{
  "d_mlp": 1024,
  "positions": "learned",
  "extras": ["capped logits"],
  "init_std_o": 0.00703,
  "init_std_down": 0.00352,
  "beta2": 0.95,
  "lr_head": 0.00981,
  "decay_shape": "linear",
  "train_tokens": 647600000,
  "steps": 4941
}
Each number is 128 + 32 x the weight over its row's rms, rounded and kept within 0 to 255. Layers, rows and columns count from 0. Numbers have three digits each. The size before them is the row's rms in percent of the matrix's.

# layer 6 attention query, 256x256, rms 0.131, rows 144-191, columns 64-127
117:134103111072137129169115097162061083155110124117172077092150097125090138155094141182096070145119184155073123150133184136209115142109147134116188121167111121066139144109170129090059128169146099
113:120073148125144138147116090118165121108087085076196133115141147070174118099164189096142110117200202130171130125083134121199118141156145084113089157140087121129145157089090237112114088105054118
110:140177107121171152143092128119132161180115046136119172091133093121178087123102167105137144125199148124082147117093150125155115152100127144121098167087163179178169128197109115118151119121198132
114:108092113159145173146145159116153124137150111110156094138076178114155144134091122030133148112102126131125132174059151164180122136166092147101139085118138158137080126122130073134119116131116100
117:136115111122114143038092174127146158140144142137111171169052154102144088165175184124112136093143110187123174159137118158139093151113176175113186167160160137108127137185121210107100076135159086
121:096122084106146144110145186115096133151171145150060138130146093101096139124103134118160135128142162174140153096127127142133134116086108119073102114154117180130065145104167136138134174084123090
118:121114152105164131063138105131144160092084128145100070126109088070103182117111129119153134114088138162165165111149169075079143108142127126101164094101116113103136127163128090084101126136131147
114:158155238090112145190097162120110137160143086130170112221085109102161108191123148109148156160127156106148156113136143090093104140109095115060109106140149196160163090136125148156157130142104179
118:093164129105136142130147137100149061121134130142130127129077163168148159115076086140092170163108200065092122095113121128138114151090128159143126160143161100186198137164127164116077124136090190
112:100151114135107097145084154160091142142127154161153106092060169139107161042139100165197093101092129192118127138095108143180160143124110153126116189130123170099072115077111124096160132202129136
119:100157070134134083155097149135122099118137143149156178098090119165133198123096148119091153138134127102124150127125116092102133139136134134125099143195152139098173101157096118083099113115080070
117:082105074092179117142091139131157120140083101137180142079148156072112130204139097138157173155159137118133130085158142156074115124106122124099119095120189120173086140123149149123167117133160078
114:152156135105102155092076132130104149123186162143151094164113112087190112183086156108050092165091149114160085091068174139166166121119064077132106121174098145128129143095118060121137119142098161
125:151139132131149153088114135122151193169110154136160205137069158127183111150106142096104128113106080155083133167121157189116172162078070132078162157105149145090129143133111135173131165114103156
111:150116136117110121118185160063123163118138182132135149112214196113138071114119095098166163129162085059114094169178093150168099133175107151141104133065176184094053097131131092149153102179126093
117:159172100077125141163156151166162127123087129211156084148100124126147173107170125147101109120118176138135130135128135083108120150141157081127152143119151124143131142147149054097087155073144119
113:137127109140155172131126155173096104184128165124111133138170103157182148165134200156154084180123100121074126173072120146145143150098139148093081121115143181117120088107085064159157120117093151
120:109135126062152144162180072091221130114154109132095134127135132159098177111160088142149121122136146210128136108101152091130081158108135170106064129108106130119085150134113084150112112098121129
109:124120145115107128129080074111102075133113120108150078153052127106057162136134144110056134138090153176122135124138117110148139170108110126128118178145157151154113094136170123121142112110118156
112:133149114134152090201183088115166125126103113089159131115119095131167119152171129135095121135107105121114213129139102096166118187139162160134150145143120146139142166181131118107128161152160122
111:170078051105115106070056086120083085111132133152083099141127122110121075172093109129143136158128159067191108135097135094080132173122157136136081173167132055156151150120123170091167136123164084
114:126113098110124051180088150147122105074165132079138084128130148183130092148168105072157132088124054139158135109122146089199143081173109079085140114138170076098154098142115174133140114064076097
112:133095163151162127181163164108180173133089158073143145122102154127098146128072112167101102089135118114136107127139116139126116105124093126116129091120150155117109098153167126064099099176055147
115:066114160118153106139136102199123172157151152105102127165108197091160154086099132147156116166083194109105142124119126185095126059126123122089186125092122095162130197096108127173110118055159124
114:099149133110134207071115154081147151123143149153162161079107129106152134161133159127137131108064067110192170160165130146090132129113116128103142144178131111089105095158022158112128153104094181
115:133125158159147104172143075150132156164174126137137139156156137092117077139119155160121178175118152178179083138192152140186110155191147081128110100121130121106097150118128163065109123108130093
116:090091132208170152129135149106141132087133149183132067056077166034132101174122159143137159100090119107074136148160177126115075128122097179149127147148089145085100073124113126204158180160124074
121:163163136155131207143160096160073171179116121112097115121104118102059171107125183155100145143123146149067115105143175120075112102067142117145142167116173064107087087097084126110141095104115133
117:112147137161166164118077109054103096120135136193086063158053140166120152079154127131174123163113122101117133137170095133131134128111174168140153141095136138086152161122125120140150106122200107
117:148142084162181073151112105091109135089156196116129131129105125075138160116141111160093171108166085099156170148162115195103097150139138109187138156151099103137121123078125080143111152166137061
118:114158114141091123125120079138167143047140114127096145139083137149137113122178169255123104165155145096120149132143185122146195077135114073166131105097192183076121178206183083134188124171174136
121:128147108147141111074120107098145132110113138206130101080134147172143162117152210146157084098129098154176115104078119121122145130122138146148157104119131205162214169103105112098058185211091126
115:179105159114153105156143111125145180143083159082152089052139125181119094107136118152109134158104157159161165164103107165097087188132123148157161163090111144139105126097182107176093191155117168
111:103105134097165094127124100132138151125165139120117118169163095131198121139109108153192133134141140135178115129182145138125103089077114143138090113105118073111111141128099140153158115151131124
107:119134154144096196099119100144127122152147154126160112079108168167080145171117101147148159134153152105095175117148095054117207177151113105106135085192150148097145178155156159129158109210119124
111:155145099106112137136105081114140114170116117177074158088113119195162133101079121119108148158145140127185123115084137195139206140146184144124113134123051109142107177092147144157142155166160065
113:097125089212118130138154161147129163126172132136076167124151167111109150090147137120131170193140078111128167145141142117080152159074126164085132118195117142163155123139135167115174116126135140
122:155133134121122114140200126118150104154108142164134160160093105089071151174146107148117098109164127128123161144106132171123124091122117206132137083153093118122104176135134178181139078084182146
113:111159068178178166180175164140103145131115103187165119189099120131158103159176132072173141169079131176140149120149079090102095114123157141094140164190151121126086148105104135112170187115082111
112:094102061138108122113117100160185125103143125124100109137096097098117179142160135097127101083152079141136152124119119149187118059083156130162094127171083134113106117130161136106131137141131127
112:136069144101148172135132132200198179142107121143097171169074061141075103091115116135080161145154163075097081093149072090155126141117140089142109172091128111117129129168060143169137105183131161
115:103158183143136053115118086116098150149121113125166031128101129131142150099065180093114105114155043085109186102137131122094078091088110150114178078130139074097088111115139150089135173150147184
113:117169111160085174117151098128130119103110151142131094102082116157098138108120124098092109061123130180145121115174112177156100119104111154076138157140131144147162185133115102092135137171165088
117:128081127106119070053159099129110141150110137101189128086173200146127092136140151114104168113107101102069121082136146135162162143149161127108103164148144128218079145113120096140109210142150155
117:111132115081156146140109118083175124077134087103145099075135090127140074131092096145176110213116153133118089109151162128131134171125122113173129153159127149151076165127116152107152139166112063
113:101124140143114090070142127147107129101160105179136078123184096184160095074044129170138183119146096137094141143129136144108146044077046122171140187169128177102078111137159100125081081185103103
112:141128109146122079134175142104126158171094101137175142118116137115122125093130165166081157118137140139146181118100053156140113022165157112154062116115098158087117147116102188144182089100078180
114:106116159158121082154141126104174089106086103123123208114091127124108113108170117185127130101098126148143081131097167130110185117157128140133115083141163132078133101127141118114102009129124124
# layer 6 attention key, 256x256, rms 0.134, rows 144-191, columns 64-127
114:175102150105171134126122113130089159131127070095135156139137102082103119131151109087119115120155098078156131066157162141201167127106142171146157089146147142100121151129086100102129159122164109
115:162147174111141164128118079103100145122136104149108052125132140073109135145123182099161172119146171120145119160121123149214078139116119102116090116131087075155125133095067103070150155154138139
116:133088104101175136118148104204149099138153059129133160092102119105165110110112135123121142102188155160066176107148153172177104120084141131104101117082154155097095158133136126109128140139138081
116:138137132109114125135108118144130138181154129087149110143109126127088092121046152084103083127076109098105097150110161150132150135082081125123127160153164089169099110111157112117103138144138103
118:134123134136167171055137104106141118182144101199142169114117136063085097181160101100126116093135128161118127122115109113106149130167145198119148146145158171159102116113143148112137138115123154
119:184151071094147192137132123122098071127164108114059195129060163142087096131094171145124109168134175162096142109131126083110168161118179162131117105172147143100145106095121094103094128131199128
117:137143157114097138094118104145149125148116115135107042110095057087125099163123137086095118117131148105150126094142109151101116092146083145110154133143154088176112114154134084091075096107119123
121:118152124064107126133072187139164162093128090113143137120104175116191139109131168109130163175145146126104150177111163173064150041098149148119102120158158149114156018107101126136125109191140092
120:083116126076152110159169079120150090104144144178162155129131072115131140174036127113141139174083168105127121097105151159135154170116141136138144135123212136154083194087085130126157123187116115
118:141107130113068151166083178088186131096099110121155130092109147180138135108076113118165089143063160117157139111120079174144171127148118111111097149140082148116105115129123195092152138122178138
119:057118107136162114170154143107139135074120161113126111147116103176144167201172158149021179094158140169138118146148115113197123140136202105102102109153139179136190078084130109113088141180133075
123:155131075112112166070111124121165107115079111136136139167146122104115174122146163166125171139127102152169160108104156156106062126069149156139102141194153107151084183158162190104070100112160109
116:130110075111095088116090146092086170100162117104141125140127141164152177170126127120136118135141149154141086130185134089108161126125137130126137108131080133181144136106141168077117140112081074
120:154152090118173216153124069181157155080132169062123178095159116150157121108191161132132138110128109125063167130171140197069137129087107153155125101119075077107106134169183120161108111123118159
116:198097135156069152109171106101132121128099171141209136136160177131153081103154123099180156153096066134113147129101145104138147102133145149087081133084156140108060080146166072128098119150114155
115:188145139097131118124155173134082115186140175179064107137127088106139125094111146161097146089089141163070139134107144099167124122109212075131147159115143118115160090121098107057041125106168114
113:093138105165179155159148179156144102144127195178149099150102130133177134144124136162143105183135122123123140117110129157125087131070131146073137127084110169100122131120060047129104134079087090
120:121110106146162079095170117109156132081111121109101106140146090166098121064145116124153112125167165151164090147084122129117156108120177132146075150145142127094084093144152108148033112110180135
116:153135124137206148083123097097145108097168152084076133154046109146093143112077131134114103142055109158165129106191145141118154136137090151107083186145139137170156125122135124165141129130177147
111:160108184103072140164163128135141145139162112083152121146114127129163125151179155100131092164071153096090132181157099097178101136152152165120198135163118175108164128164150086159096102091184148
112:158137113120142098154128196098100121100106121168070112156086132181150100143098103123185125134210133145118161142067103149125122096103169149091139142152095151106161131145099047148197147159098070
112:098184176119133083176119143115212188169093110126123044147060107123124145179133173130164104119151079099158139120145136093156141115097080100173083177126136110091184116111134109113104151062100101
116:177117182093186135127111139109084165120136102096128168136132149125077163161181048122092151144189110122135096138142079124132055139102104147148145116143123160153093116138133117092129115212096118
117:076088174081127164201106141189060159165142123148125137154153161132104176099149177177162036123083108179074107101149105170056164056154163139106130140125140104153099161138146149116157152086143132
119:157158141124118136123134131110100118075135148100130118099130155103162137107127141095114141097147092159139128130148137140098121121133116123141231119111173104090166127142035104069130103096126120
110:080134142122158102134146114140134106151132142181105149149113104182099066138156117090136136129105139127085106091153089139202122183193186067148112120117141137192063157129133134121153046065134151
118:087094106149119113210145112107074091148148142155100077067078190099145144124111147148148152113142171090122102111136170138116110126129098200170192136160100075091168086101143144185121167134126109
125:118118085190116109159154128197084149119065148106158101100129105137064139022112126110100168127120134158100116106124088178090112077108129119119200183161140065159110140133170138120130070146156120
115:105110099078120129099030113135081085146116125095089086094155140142100135125107126048205156112062092064135150085124128158213133114118138104147129108139147159084205114140100113141128103168143053
118:152144115185132117116116116086201096144129144101122130112205139097159123137162114228115139162115089131186133063106157179117183160145152132122106157154087153156126113128128064119086111117162143
115:095097078123111139135154162116146112131134150102097133151143124128104107096203133151116084155179139182167145076135152054151147119127139111176132165135184111112062177200148060160139143183117131
121:102148098130136124090164102127142117138147147146126077125163133111179123077145118115106139107089087113147097178062083108122130138127092155104070120102154178098149161149080098067121154144099130
109:133089184141136165153148171127180175142123111150072150072098092181104118132151101162091088112126118134129103150138135142154097098139224156134068090087115127092053151131122147153126181157126127
118:138130164118136095153103092124116103137140154122077170105108141115131195134096115134068148097181097137175136113191087165150160125169143150127098096156105117108138173102141148167149105119187154
113:098095166193021167091166139144096136119139131121131079068079116167140108069159115136116092134066146155173150120139075138172159171118141114122130118162106108103184126145149128136149094164057112
116:157115083104145184127093084111188089153068091132130088155118139166176166104135073057171132133158157154158147138118117141142167170187130089126103105129110137178145093140142090134146132152140182
115:077161095159105116096130150120130135122116164123093198126145142119133096098141130103109139124149125076170159159151123206085152143118154167093115134169077105123160080128122111104149137091164107
119:110113119156122151214152097162099176127030108103117166146087150104142156166111141118148135098154094088122125160107099174120128168065154165072132034138080176189082199115117146123137113111175149
114:115133063131149095184197148028090127151147114176164135177143130158076083129146093084101110120121080139120166145093099152119138132190147164103130158177112087180183130162100122116106163062128113
113:096090105139156105083089116131109124111122071188125111078175161131153154105060121123146088152202072149175116124138076126127153139160117127138113099126157163178124093091089117111078091092133150
118:149156124093150158146142109178118143135107111139156178103182123108094139137106081068099099106135156162102148172068093137092128155220098106160146069106167115089115088164154099130093138121107150
112:137103111142114105127090088107117118112120066102116089107116131142130080182164125152115120111160096150122097091170092180102110106158088141129126123166159178152129096097108138165144128155117101
117:158138135160062184108161112124126180108156087137095122120176151138112158174107141107111137120117109142147098170159088107165097171085131143158132170103078087157087121192148146120149140127099180
114:092147125088158089095054164079105169114121096136163132055174111084117098085129117120071138134087127143077153164142180139154132149162153118151084069162171096122039129121135119137102114109108163
118:119064128075137160150073139048166136168144140159117111116132104139131105112119145086206118099146168139134068132138115146102131144052137151150090143191102125161089138138098094139132135108163078
115:089094062146106079057128130135045134128174110129045042116118119100145074101122099136112164081161112138168178173130140121109211091125136091136135162157103121089124145130149124148154193114170171
113:144102155129126120100158073135041130193159080100090130144140166160132076129169161130131134104163088170148111090117066143175145084133138130158116116100051179122156177108114105110143067083113133
113:132095124137160138157120106130139132050122063149072119105132163145128116124166118161162188156108082093148069109092146075122139103146145170125118119140119144121144129153177109130092095049125129
# layer 6 attention value, 256x256, rms 0.154, rows 128-186, columns 64-127
109:118146075141104104110143167106147135115139084124106131152076141176135151176121093141158147100114149121118105118129192159165137127130155164128176190111148102160075189119095114115160072144112138
108:113129091011159122134147142103162193094155127117088126031134182107081137083127189120162063094144106160142136149165090078093108158100140139124124112108110102142092133100110154115155109172149113
116:138140149095113108140168185092124107151134183185050107165118145111110047149136133075148115144149099069100210201152120145082114105100163162108190109093113121093133108117081106108121109112098086
121:131125178114144067099157083207112111138223102148141111139110137086115138099153045054098155223156179204091129133109174165109143136122106123052118183150129132144164139106162134145159130116119159
115:140133137098119132178172118099125086137046113094160110120086109125145123129125090069151144034103120127081166108118118125135127104124121147119132092172034168107124144165143113099181130116094136
112:107134143109136076149180152108130168089144147144101178108137057154103104098152119088126127066157106164109133143115094148119197168119113136128111166128130101151149159130151089130066140184089180
108:133106160150188104076153131119145117175125153109125154137144085120078130169164173153104161088029130150146089127138080176134104098159129161124074124148093111175118144039144108172168123142139193
111:136153119155190116143136151132169087170121146158091130100090161105136150105185061107120142093175098109130109156160111109124207110107134180157140158134134123124111145124106122177100161137171062
113:135107112082152142143138122114096091194055125088150143107136097145150170194147098122180173161105116090149095100145116233124134104130165126116133121107148084057099095138141088120118115147087175
107:160123136081161172029105129114159087115203113096143152076196168185101098118123132187143112181113129101136121116173105138090085178119105140102138111156119129130125126106111144111094130112117170
112:113173142154164148065117078128139148085137129179091093159119161124158151148133108117185110040114156138130103133125116152144166166109111186141157168102078173110133140119159076098158095170121155
112:098109136087125107186191180156101126148122098101186086164193176136189104175118163107142128159164095181161171224133128073090149184116103104176099087130166093087107129124162169169112113123072161
120:128116117079083139121149063122132138042130107078138094117182128124143145112151072186154093128095126124126157114136091078149119159158164179068078131156112162138101054147104094172123153068119168
120:121132133075093173066120129140134180169082106170169104173126106119088163147111122172111133178138092105068094049131153062124140128088104121026137115098138134107133086095122117102128158128150104
116:134112117056092197093122132106165160127102154122122112143126164088118132108092100133116159134117100151136146156147090134136214139135136119136166127138113159125108160116126143131080080077186144
116:096107139118094117183149062131106107167155099135128141175129111170126158061149126149124141172114112075161109135134136133142088159095175108099164114110117122080112063171061077121122170117108146
117:160162110161132145140122059056055123078149107153120108137151114171120090083101112103108087047127192056123168135096170093113103123152175133144106120160120120121138084161188061101164061151171115
112:145123136132124189130172106102151134110143062121099133115137103167082189123155139112150126111131125134085147142140086125145130132119153119174106187139143159122193114088117089111087083121141159
113:173139131127132090061127082114033196064110121161096092154110103165077212147146163136150135167110142161059114154138136110111107190160113115093139123146124138059091103089142155180129123096178098
127:153062144096066192181113069100089212118158157123156133129087141082109115114150211093077130161178069091202148184089090054120149184100143140136153138159130154143151097115123088158156095167163123
114:121136180136177101098117115141110145165132160177075167154175123151119162167126139129099116060132113133141155106094150143129215186122106176133110102162149133149150058149162144123114087157071118
118:124111156158165091153110099174116095095106125092171117090102122080108117120114134177123190163146125134194172165135088103177136074089112135099127108108122137114138170135187155142103122167121135
111:136117171077078156099111160144093093127132123136077155202148122113109085165126090179119142066187104127103120140143128071164138148165142192151121150146120114113166170136050131154075127154138130
109:128123120154072144166177130153155068110093088156113137144106152205152115104125211133129164127154119122131138144117112133155118127164156122085117151211055098083078150136160099146117123135062097
115:109141148140054238103119100143159071123086152136118170097127069124147123134073168162134065138138103110156064175129162138108110101190122129200102127120199132121156112125107106112176146122146099
112:109184105105184184124121150102138131148148097137144085164115073075134090140178181111126170144159092075103109140110124130088099119059124100074147092151104156123167110141084116121131186130131107
114:170131107125168121107153062120156181123088107153098117118111130160141097125128168151131183176145153097108156112176112137102116126143111078135142118116047188126174177119159180132088136146124166
113:157120152075092069119166136119175073114054154119165141147154110135172091099108126130115168133133083061066141114103110143149119150123100102141121162114198135100148089092159134228150094129195121
111:152188091097131176136166100131148105125149131117159137170206129108136190144164140112124112118135060063121106125090049137199119084162101072138117091156122138130143118135114143126095148178089160
113:130142092142125102176114202121133068187158196143084096092169085156117118160167152132170096129174089105130119078160109145110136091137141183144149187168135078104133150122189129114075144195118183
110:166125142162120129151161143097075097125066108131130124175111051128102065136101134194168186191126137121127076105163089094134149153086096133225090157174161139115130151101135191144160085155117119
113:129163113102111183114169099109151122160156127112133079130135128130046147083165158191137135137196130126160159119146178126084119163174127091111129144157072066060104118159200095096138125121138104
109:129178115159093237130155172132137122108145104128142130170114108122159123117155150143149063178158188069106147133114133119112136094145140157168084118083147098132096102163118161157080084085099098
114:077154142172186123172089114078157180090120083171124152087094105131130161155123183138144077170145177109108148137140123146206129115148110153136149160066183171119158111176135138104157106106113107
114:128094153103084112094140093086120168055103124178134139107172112158106059179105084088146059095133168095116069122079097136158138150150181126104121120109131109167160091106169109121093148134136088
112:119180157117099153100150131150145128089107071184135148155143099088149080142150126143114106074118083153122105131187200162104119114161109143121151209124129089091142131076150134154118112187134164
122:123120148110137171141133185170124129102116089127103171134145117120161074171138155093153142072067142173110141107137173131167158156140145078150124075091143121131131130167111097166180119085093107
113:118106220098098143095124120134063109119113161110092062168153112134117154111137131096092102142104103164164104020095154109090169123107117140146184081115139126148095141150109143138169163118112140
114:159137209112062168188113145148194145174161180076103183134077106083034069113129130122139159178140113121134153127112093099153122114101066158160111112133122125092169177059141160102109093119166118
111:170139212074142120159093116111122139140134133117138137068108100151110082086149044123121092152130090118114112171140105103129098150155136084093102151181063157112120159114124186071135083134141163
117:139129163131148123127140168141142197101172143162141179147095153182102143181102120144117121141177142100162128138135093102097146130111127124150106197063126104141112148065077077089097099058107140
124:150153129100056175122156145096108156126142177129154132175137088135139124199099176128118079057148144094147138110141062145172150146078173159182119171159042145159115130108102134154158180140118117
117:120099116151151127123152090148136103061114078064113091093111161083115085142142138147140162151104143156087179177103120086124161137118135111162095113076153112131135146141141121146102098167118080
105:135105141157124138107128089157128188121111175131138088136118122118171110139109186108148142158148154118149168183137083212188183088136107114129108121150124100066128188144137165140158163115114095
109:158191095150128154114171135133144107090068160109085125046107097140134106109174168142163096100112147112146120157113122148113139153111158140104105095121142113082142136099078128099116135133143078
117:103096139102111149170116137110123053100149113128158131194103107151156135064171103137051135176148184155078128132157181106179164118115117196114109175119076145140121162169126151139148047105160112
117:149183125129108115119106066105086154147169117089118136089110169110146144103163176141193083096154119132088059183097120081154127115138124107161135092153063121086126134105166095130169114149178114
115:134152119166128129125127084175161113102196138147183128100084112136097188174152154122192153121123100107118137096138111105138075133114154176136093101126088093105209143173151142105100155122158131
106:165064085139099104097128118134147185110140103113115139140135152152189081068117103125171093141098076161111140137148158165145137139097132118210123108074135098188096105157105126147120128114171081
112:108121181154043124094142178143158091072076130116106113157136149128051047143081138132107111097094170124126108167087159080102152097152110103133129043145095096101104083136139091134130148095178156
113:074134158103147106079109122099098133079151149098157121175161099128081149084105170075189125144175154104116139138113110129171153141144173165202107187102093116164101137098155142113114096146148074
116:142081110115128200095179122100159127126226110073170081111149219150126143089086109109182156146137124120116151108155145093108072137137128160158133130121141062171123116126057134140140135151188166
107:144138181172055097168093138100138097116152157085182115143135163136085130099161154159088147079151058156078099110133139198188118162106092215159205143182145130140127142098165127095121167177159179
112:118102058088137132129144188145153179153072138099123143134093188144133064126111113141077103153134156154107084107174069069156070119106134111137124141102094189147122093139141130149113117122064157
112:154137103124107112058139133139151122108118154149156142126133148135107140098077108160085140140119121103074074147169135096118119211089180121133082150158170135151213096135157073134195141122103170
115:126098147047117115099175152116156172181108132146128062079107127101115065128199160175111121097149097152180159078096135116090158138148147117139113125150166143117157075159120107161081098117098151
110:070122113146136101130160131145091091121155147152094122110148070126135153113153119090121144136102121077120122159109104122108069076075116134129076143133187169173112165143159107120135145045180183
115:141129070175121069085041084165167089185106136134058127169141232116148107130145151135108076120157136112121152109093104070108073171219127076151118122130110068156119135111121186119095151123163124
118:142110133151155131086215108172131142168147120144185114124101166196126146164117148099169119085093153139129162121085194063113143126158184126086129137088083100139164160119177121180120120147187133
# layer 6 attention output (transposed), 256x256, rms 0.114, rows 128-186, columns 64-127
115:090146167137124140083088147050143115137088179112133150138132188123073087100110141100156116139087097144137139118125092096122094151114132141098083192166133154117166107114183166201129158138124105
111:112111070158105145100139148120175058131154202153151076153118083137201148141085188184089100146145092049170159164138152136118115138140170071147137139095106124147095093151156136169131095117094113
117:147085126133104126118164069123101165114114109101196170100089129139043180094100110184112093099097176137178040088084114189131135159136157078211051115170046111138104182116195141112113169124127131
120:122123101072154179119143155075137141087160076091178198093115124181107124141125175135155110144146091119148078160087100091138122118116100133138164159138114146100100105122100081126129155090147158
117:093184172089095082124071097136127169118087147126081110169155158169066104088131123129125136158094117100159127181168147136097119157143160135168077151086123151137138081172098092185091126169156130
115:157152156188095122078131110109113153153130144113115137093086150127169052129129156178106115158195162089144092139162084149090161054160098108143124156137129104125120136152158131100201099103186109
114:163046119080134127108174125033112106138147140164123119128153139084147065099076230143171180148185163097119153104170186133150158120123158153128162121121197107069141090165129125037104158144179111
114:084115193090136148130163141133131098133147100085190116143159176180168139089140108192128194061103125149152113156078096113188046164164220125132103045143097103115115102107121198105176101144132196
116:208175123180141123084143100157103110118113130108166133099158161108171045120110101131124096089163148170116171158068111155115102099151131104167175125142126143125149121149122126097132118148110089
111:099134124092112083165177124127109131122122145181132137176058049138144158124099087106173180119112134162133107130139142133124134136101133074182104148157104184120091103122097074092132135120093094
117:105099139143148129111085153128130105131198120136161146156090064157141113110143062223125201132175059179122193088132140084157142071070137078161154149153132122133059171174140142173152106124116140
113:203117139127162142077113083085098050159175156118080157115145141071081158080165067113136125154136148144196091078153024162106097157089081156107154109100110137156139110101118150133085145103141119
115:144074105128170125146176178122097101131116147107137137178116127153152141098145152132098162155098169125153169110084170183137101102189077136116186158124163108132136149145106135104142109071158088
119:158121086168146115156141181168115147127097127109139124132193119138167127138132101104103123107097142129166155165140186108173134117121136118148122223131123091131163120125161131122129135098104163
120:164111129170116115140091208176130145089137142176068114072121065096125144138196133157132101101117190152081167154138199125126083152139139088129113156089081146132122090080112104127146154140109054
119:136090128152158147118104140119116062125100146128123106136095098115139181154130120135161144133122139153146141175164149164115129097107134138187119164137084155195230165106131202105134143143154122
118:178132155128158164194115160106135118145142118170148130119131141091156145105167143127153136190157169208120146123098082169193145137142159153129092125088163148155159101143087105147103185080128142
110:092162093094130045123152136154086130089174142152113140112182128071115158144138139129102147159135126109133136131115184117129134132180118077100077058115123128075094096093176127133138122117068156
112:156097167168137174151174157104147157151142163154138141094185209075173154123136086093090116104137105099145099104120161187098094103117108124162184063165120137130125118141141098063126155192173094
116:107195164125131120124118168122106139079132091113122115151132136113118121132081086125204106102170124146090079092145154140104081156140119089115109167109113099120105158148121163150092145111100123
115:146207199111126145122162124121117061147100146072113078072141079085167144128163205125101146185107169087120149106141154095180130118118119117095151090145104106110146159169117195186123136135134159
116:186160113107119146176109111127115098078092111131105126155165148135174116142098171173143076132145091129095090123131056183067158191122122116113102109095157120118157134110085128100160070108137126
112:104136076136114157190114155188163167119079175088133065102092089122120135104141063124119087131083119135117094115152142148158085105109060145144161129122103117098109126077112120163103053071177136
111:212109135154109130168160031101146141125150154143117130114141132121106141113092080155146107151070143156108139096124128121129116173134163128133145140083148155082095150132091135153144136147147236
115:108179124140123142215100150090091188149081148068158101112134126115148199136150094103089153133124127095090149128121115080155085126126147126075125167113152113100138148097126168150084109165132143
115:234114080095104104215111113140097131108117115079146125078141110149133085100132109142118132109091188162160101158080111136136202083124103089086118165081158140154136137143119152150148155141131133
115:107098103111183153118109134140095100079127119091100183151130127077166095142154104179151093111103174158072138110077079100099085234177139164137108114149183134116113083135129155086141150186122125
115:172117172146118094116106126143107118123130156112083122099139073142136178098106133117047063098121172161156148137135118123233141097107121121129055156134122193167083147202107147055116101090088188
114:131131221152138122150120113175144082100075064177129080110120103115100178180135085128102087152115133195077119152136116107083170082161164138139079154069139087194169105129122119146105141128167124
116:189102171124121156056112105127126119139098074156178170072136101146064046149158191055114133092144158137159156149163082131144080200176102105096123124078195127132108144124111159114094116086143122
113:143111171096102158091081085174137116158172144150112122175170087121125072139107142042127103082146169115113179096115141201067129125124129109128189136129120154127117117135098092090069123149116190
115:117111114126204100135150134137139130122076148112124124073166102163178152112093139096121175142118135073144089136074162138082135114081079122130118053119092149173158091131104176089115126103129133
112:166144137146175114143114150075183118166106136174145138120239082108070098144122135157109181107121119153132109137147140140150105176146117084126135113085114115121094131106155152157137206147096122
114:155128120079107142091134080109069142115153146089166118125146148144102123105064090094125132119126101159114130164147130140106139130153095133162135080122065141077134175102145133155087165128080201
114:119153127149143126134131185170100049154113131069174112074094125097154088109148193108067141147083098147137137076159163090156171177150105126078158096130054061096153152110110096049145159126130103
113:091096167150128097181110137115111103135117119066129135119120165160096114182134141110105091212176162079135133109083095118185132137119135085146099162085126123161115127149160129126174134132122153
116:168151084106140115179122076171149143088179156122177134127146150176068140127109074130108119176161126124112128096081196144151139158079143134100114083091121124098172115159139122173099111199139166
117:060103137145135117160109143142078156088156105141086185119039186141166085114109127070146196133124115088138134154115125119089182158108104093191069168114075163133150087112146147115111106106156143
114:135090099146139086175159117069061088105093160196129075143171121140191130183151130098155092093150192133123142095101179135138152140136172103135173104140139159164096161106147132136125123131146114
113:154140065149073182102174104186154139122113176109115120180104119120119193098120245128163112056098165091128134105149182074093099088108159144109117196128148100134094086137127119136124197094089097
116:132129140127092137113160120081125110157102092138073152117090095144087133061089135127109158167122148149082090189130177141132104149148163138090165115201195174136064130135165094173162203182117103
117:150080143134134066094129105164092196096205167135124147133072150190154120103142137131066153150140115112121103099168110070110136176183147083124130143120173134136137134136117057100137174117083109
118:179135090130122111149079162070126114133069143174192125104157167116109126159114158154153136140203138156144167154139100129102104110134134098067123149157115131111090118100131108081130121138127181
109:170188079103149076051173114100125111125138054160144151135137133195171151063160141164085134138175148075125071094100112083124148077113144157138095132123181162108135097084086157118056160162127187
110:110127175101112087111089127195138160182211097143215137139168087130089124134098120120143089132121140182189124100156115088128103064161088058155119132132178173138124153156176110092135146195142091
114:126163113126147114092145110165117120121127145090148110103122172067178131113151099109211104152158098113113143082162085167094152141141085093104146130106147154125135097076119095188098127086156076
115:097098101087136140070189119119138132110116146178154157100184077112141088133137108188113174103113077128059151161090130114151126141112088138142090081126151107161147108099145114106123129104137046
115:077158124107104163165186142087116170148090163134104132146144157174120122117118153130135116084147114144115153168191126105084121089098117100132109073128121128155057141127131128125173175133158176
112:161086195131146100086113084121179074113107166080172134084125127082168162126108124113124139088157160098118180126086114140066129103118185147074074180190106074056143117146158123101109087128065167
115:162157134094160112180134074111142173157166157144087120031147112177174176092116161111133177150092069137201105124085153097126153150139122123132123196150122167093104185162134171117133130216111096
114:065150138183111154120187096101107102094110120195153113045067132115169119114094102131117104129112114091103167121164130134129124132132148158102122122080110077047186113146136120111119150093136168
114:109132133091095114142109135182076158149116146135142162116161110087164119158141103105155127131093122153155123124130131124131165080097205099044102094118110113158197082135164098102126132120055143
113:117108132064133194143118179133074141111076121145125121094105072171168090140110099118099161133113169107176134087187079114091131136069168106168094176132158163097123105179107082124100097112134100
111:086152170169179122160125114146091129112164131126122104137165141063137162135170113119174115103132155059130095102110143155070142123153152137161171103134113114047070128114136163135168146158088080
114:133127189102131112114105102128111129179119112142147103130084127137137161155120131144100107110126080150207159111171162090140181147116067197086109139136125119101136095042098102110063097124135076
113:081115137127099136108135084116120128106141099117135167177175107153088144153139158116089111206151155111139114147164114051077127081107080164089149108118111111158126151159133101057140167105155136
113:150112118130118148162158183100153091166050147123163096126126149177077155211101104105119105154158165130144081131091113110179107087148101141142059120111097140104120137137094152129133088179138126
117:098119195123103161167119150052122139134143069114134119135147090139156129110144137178138160107102075130108090147099156079100156089104064092073115180131136164152128138125155108150102133093120128
120:164162085093161163171050109098089092118091136123139088181124139121122161123111118131114113153129152156038134110081077102098084086120073083133095146154151138087107133108127111087134129131142147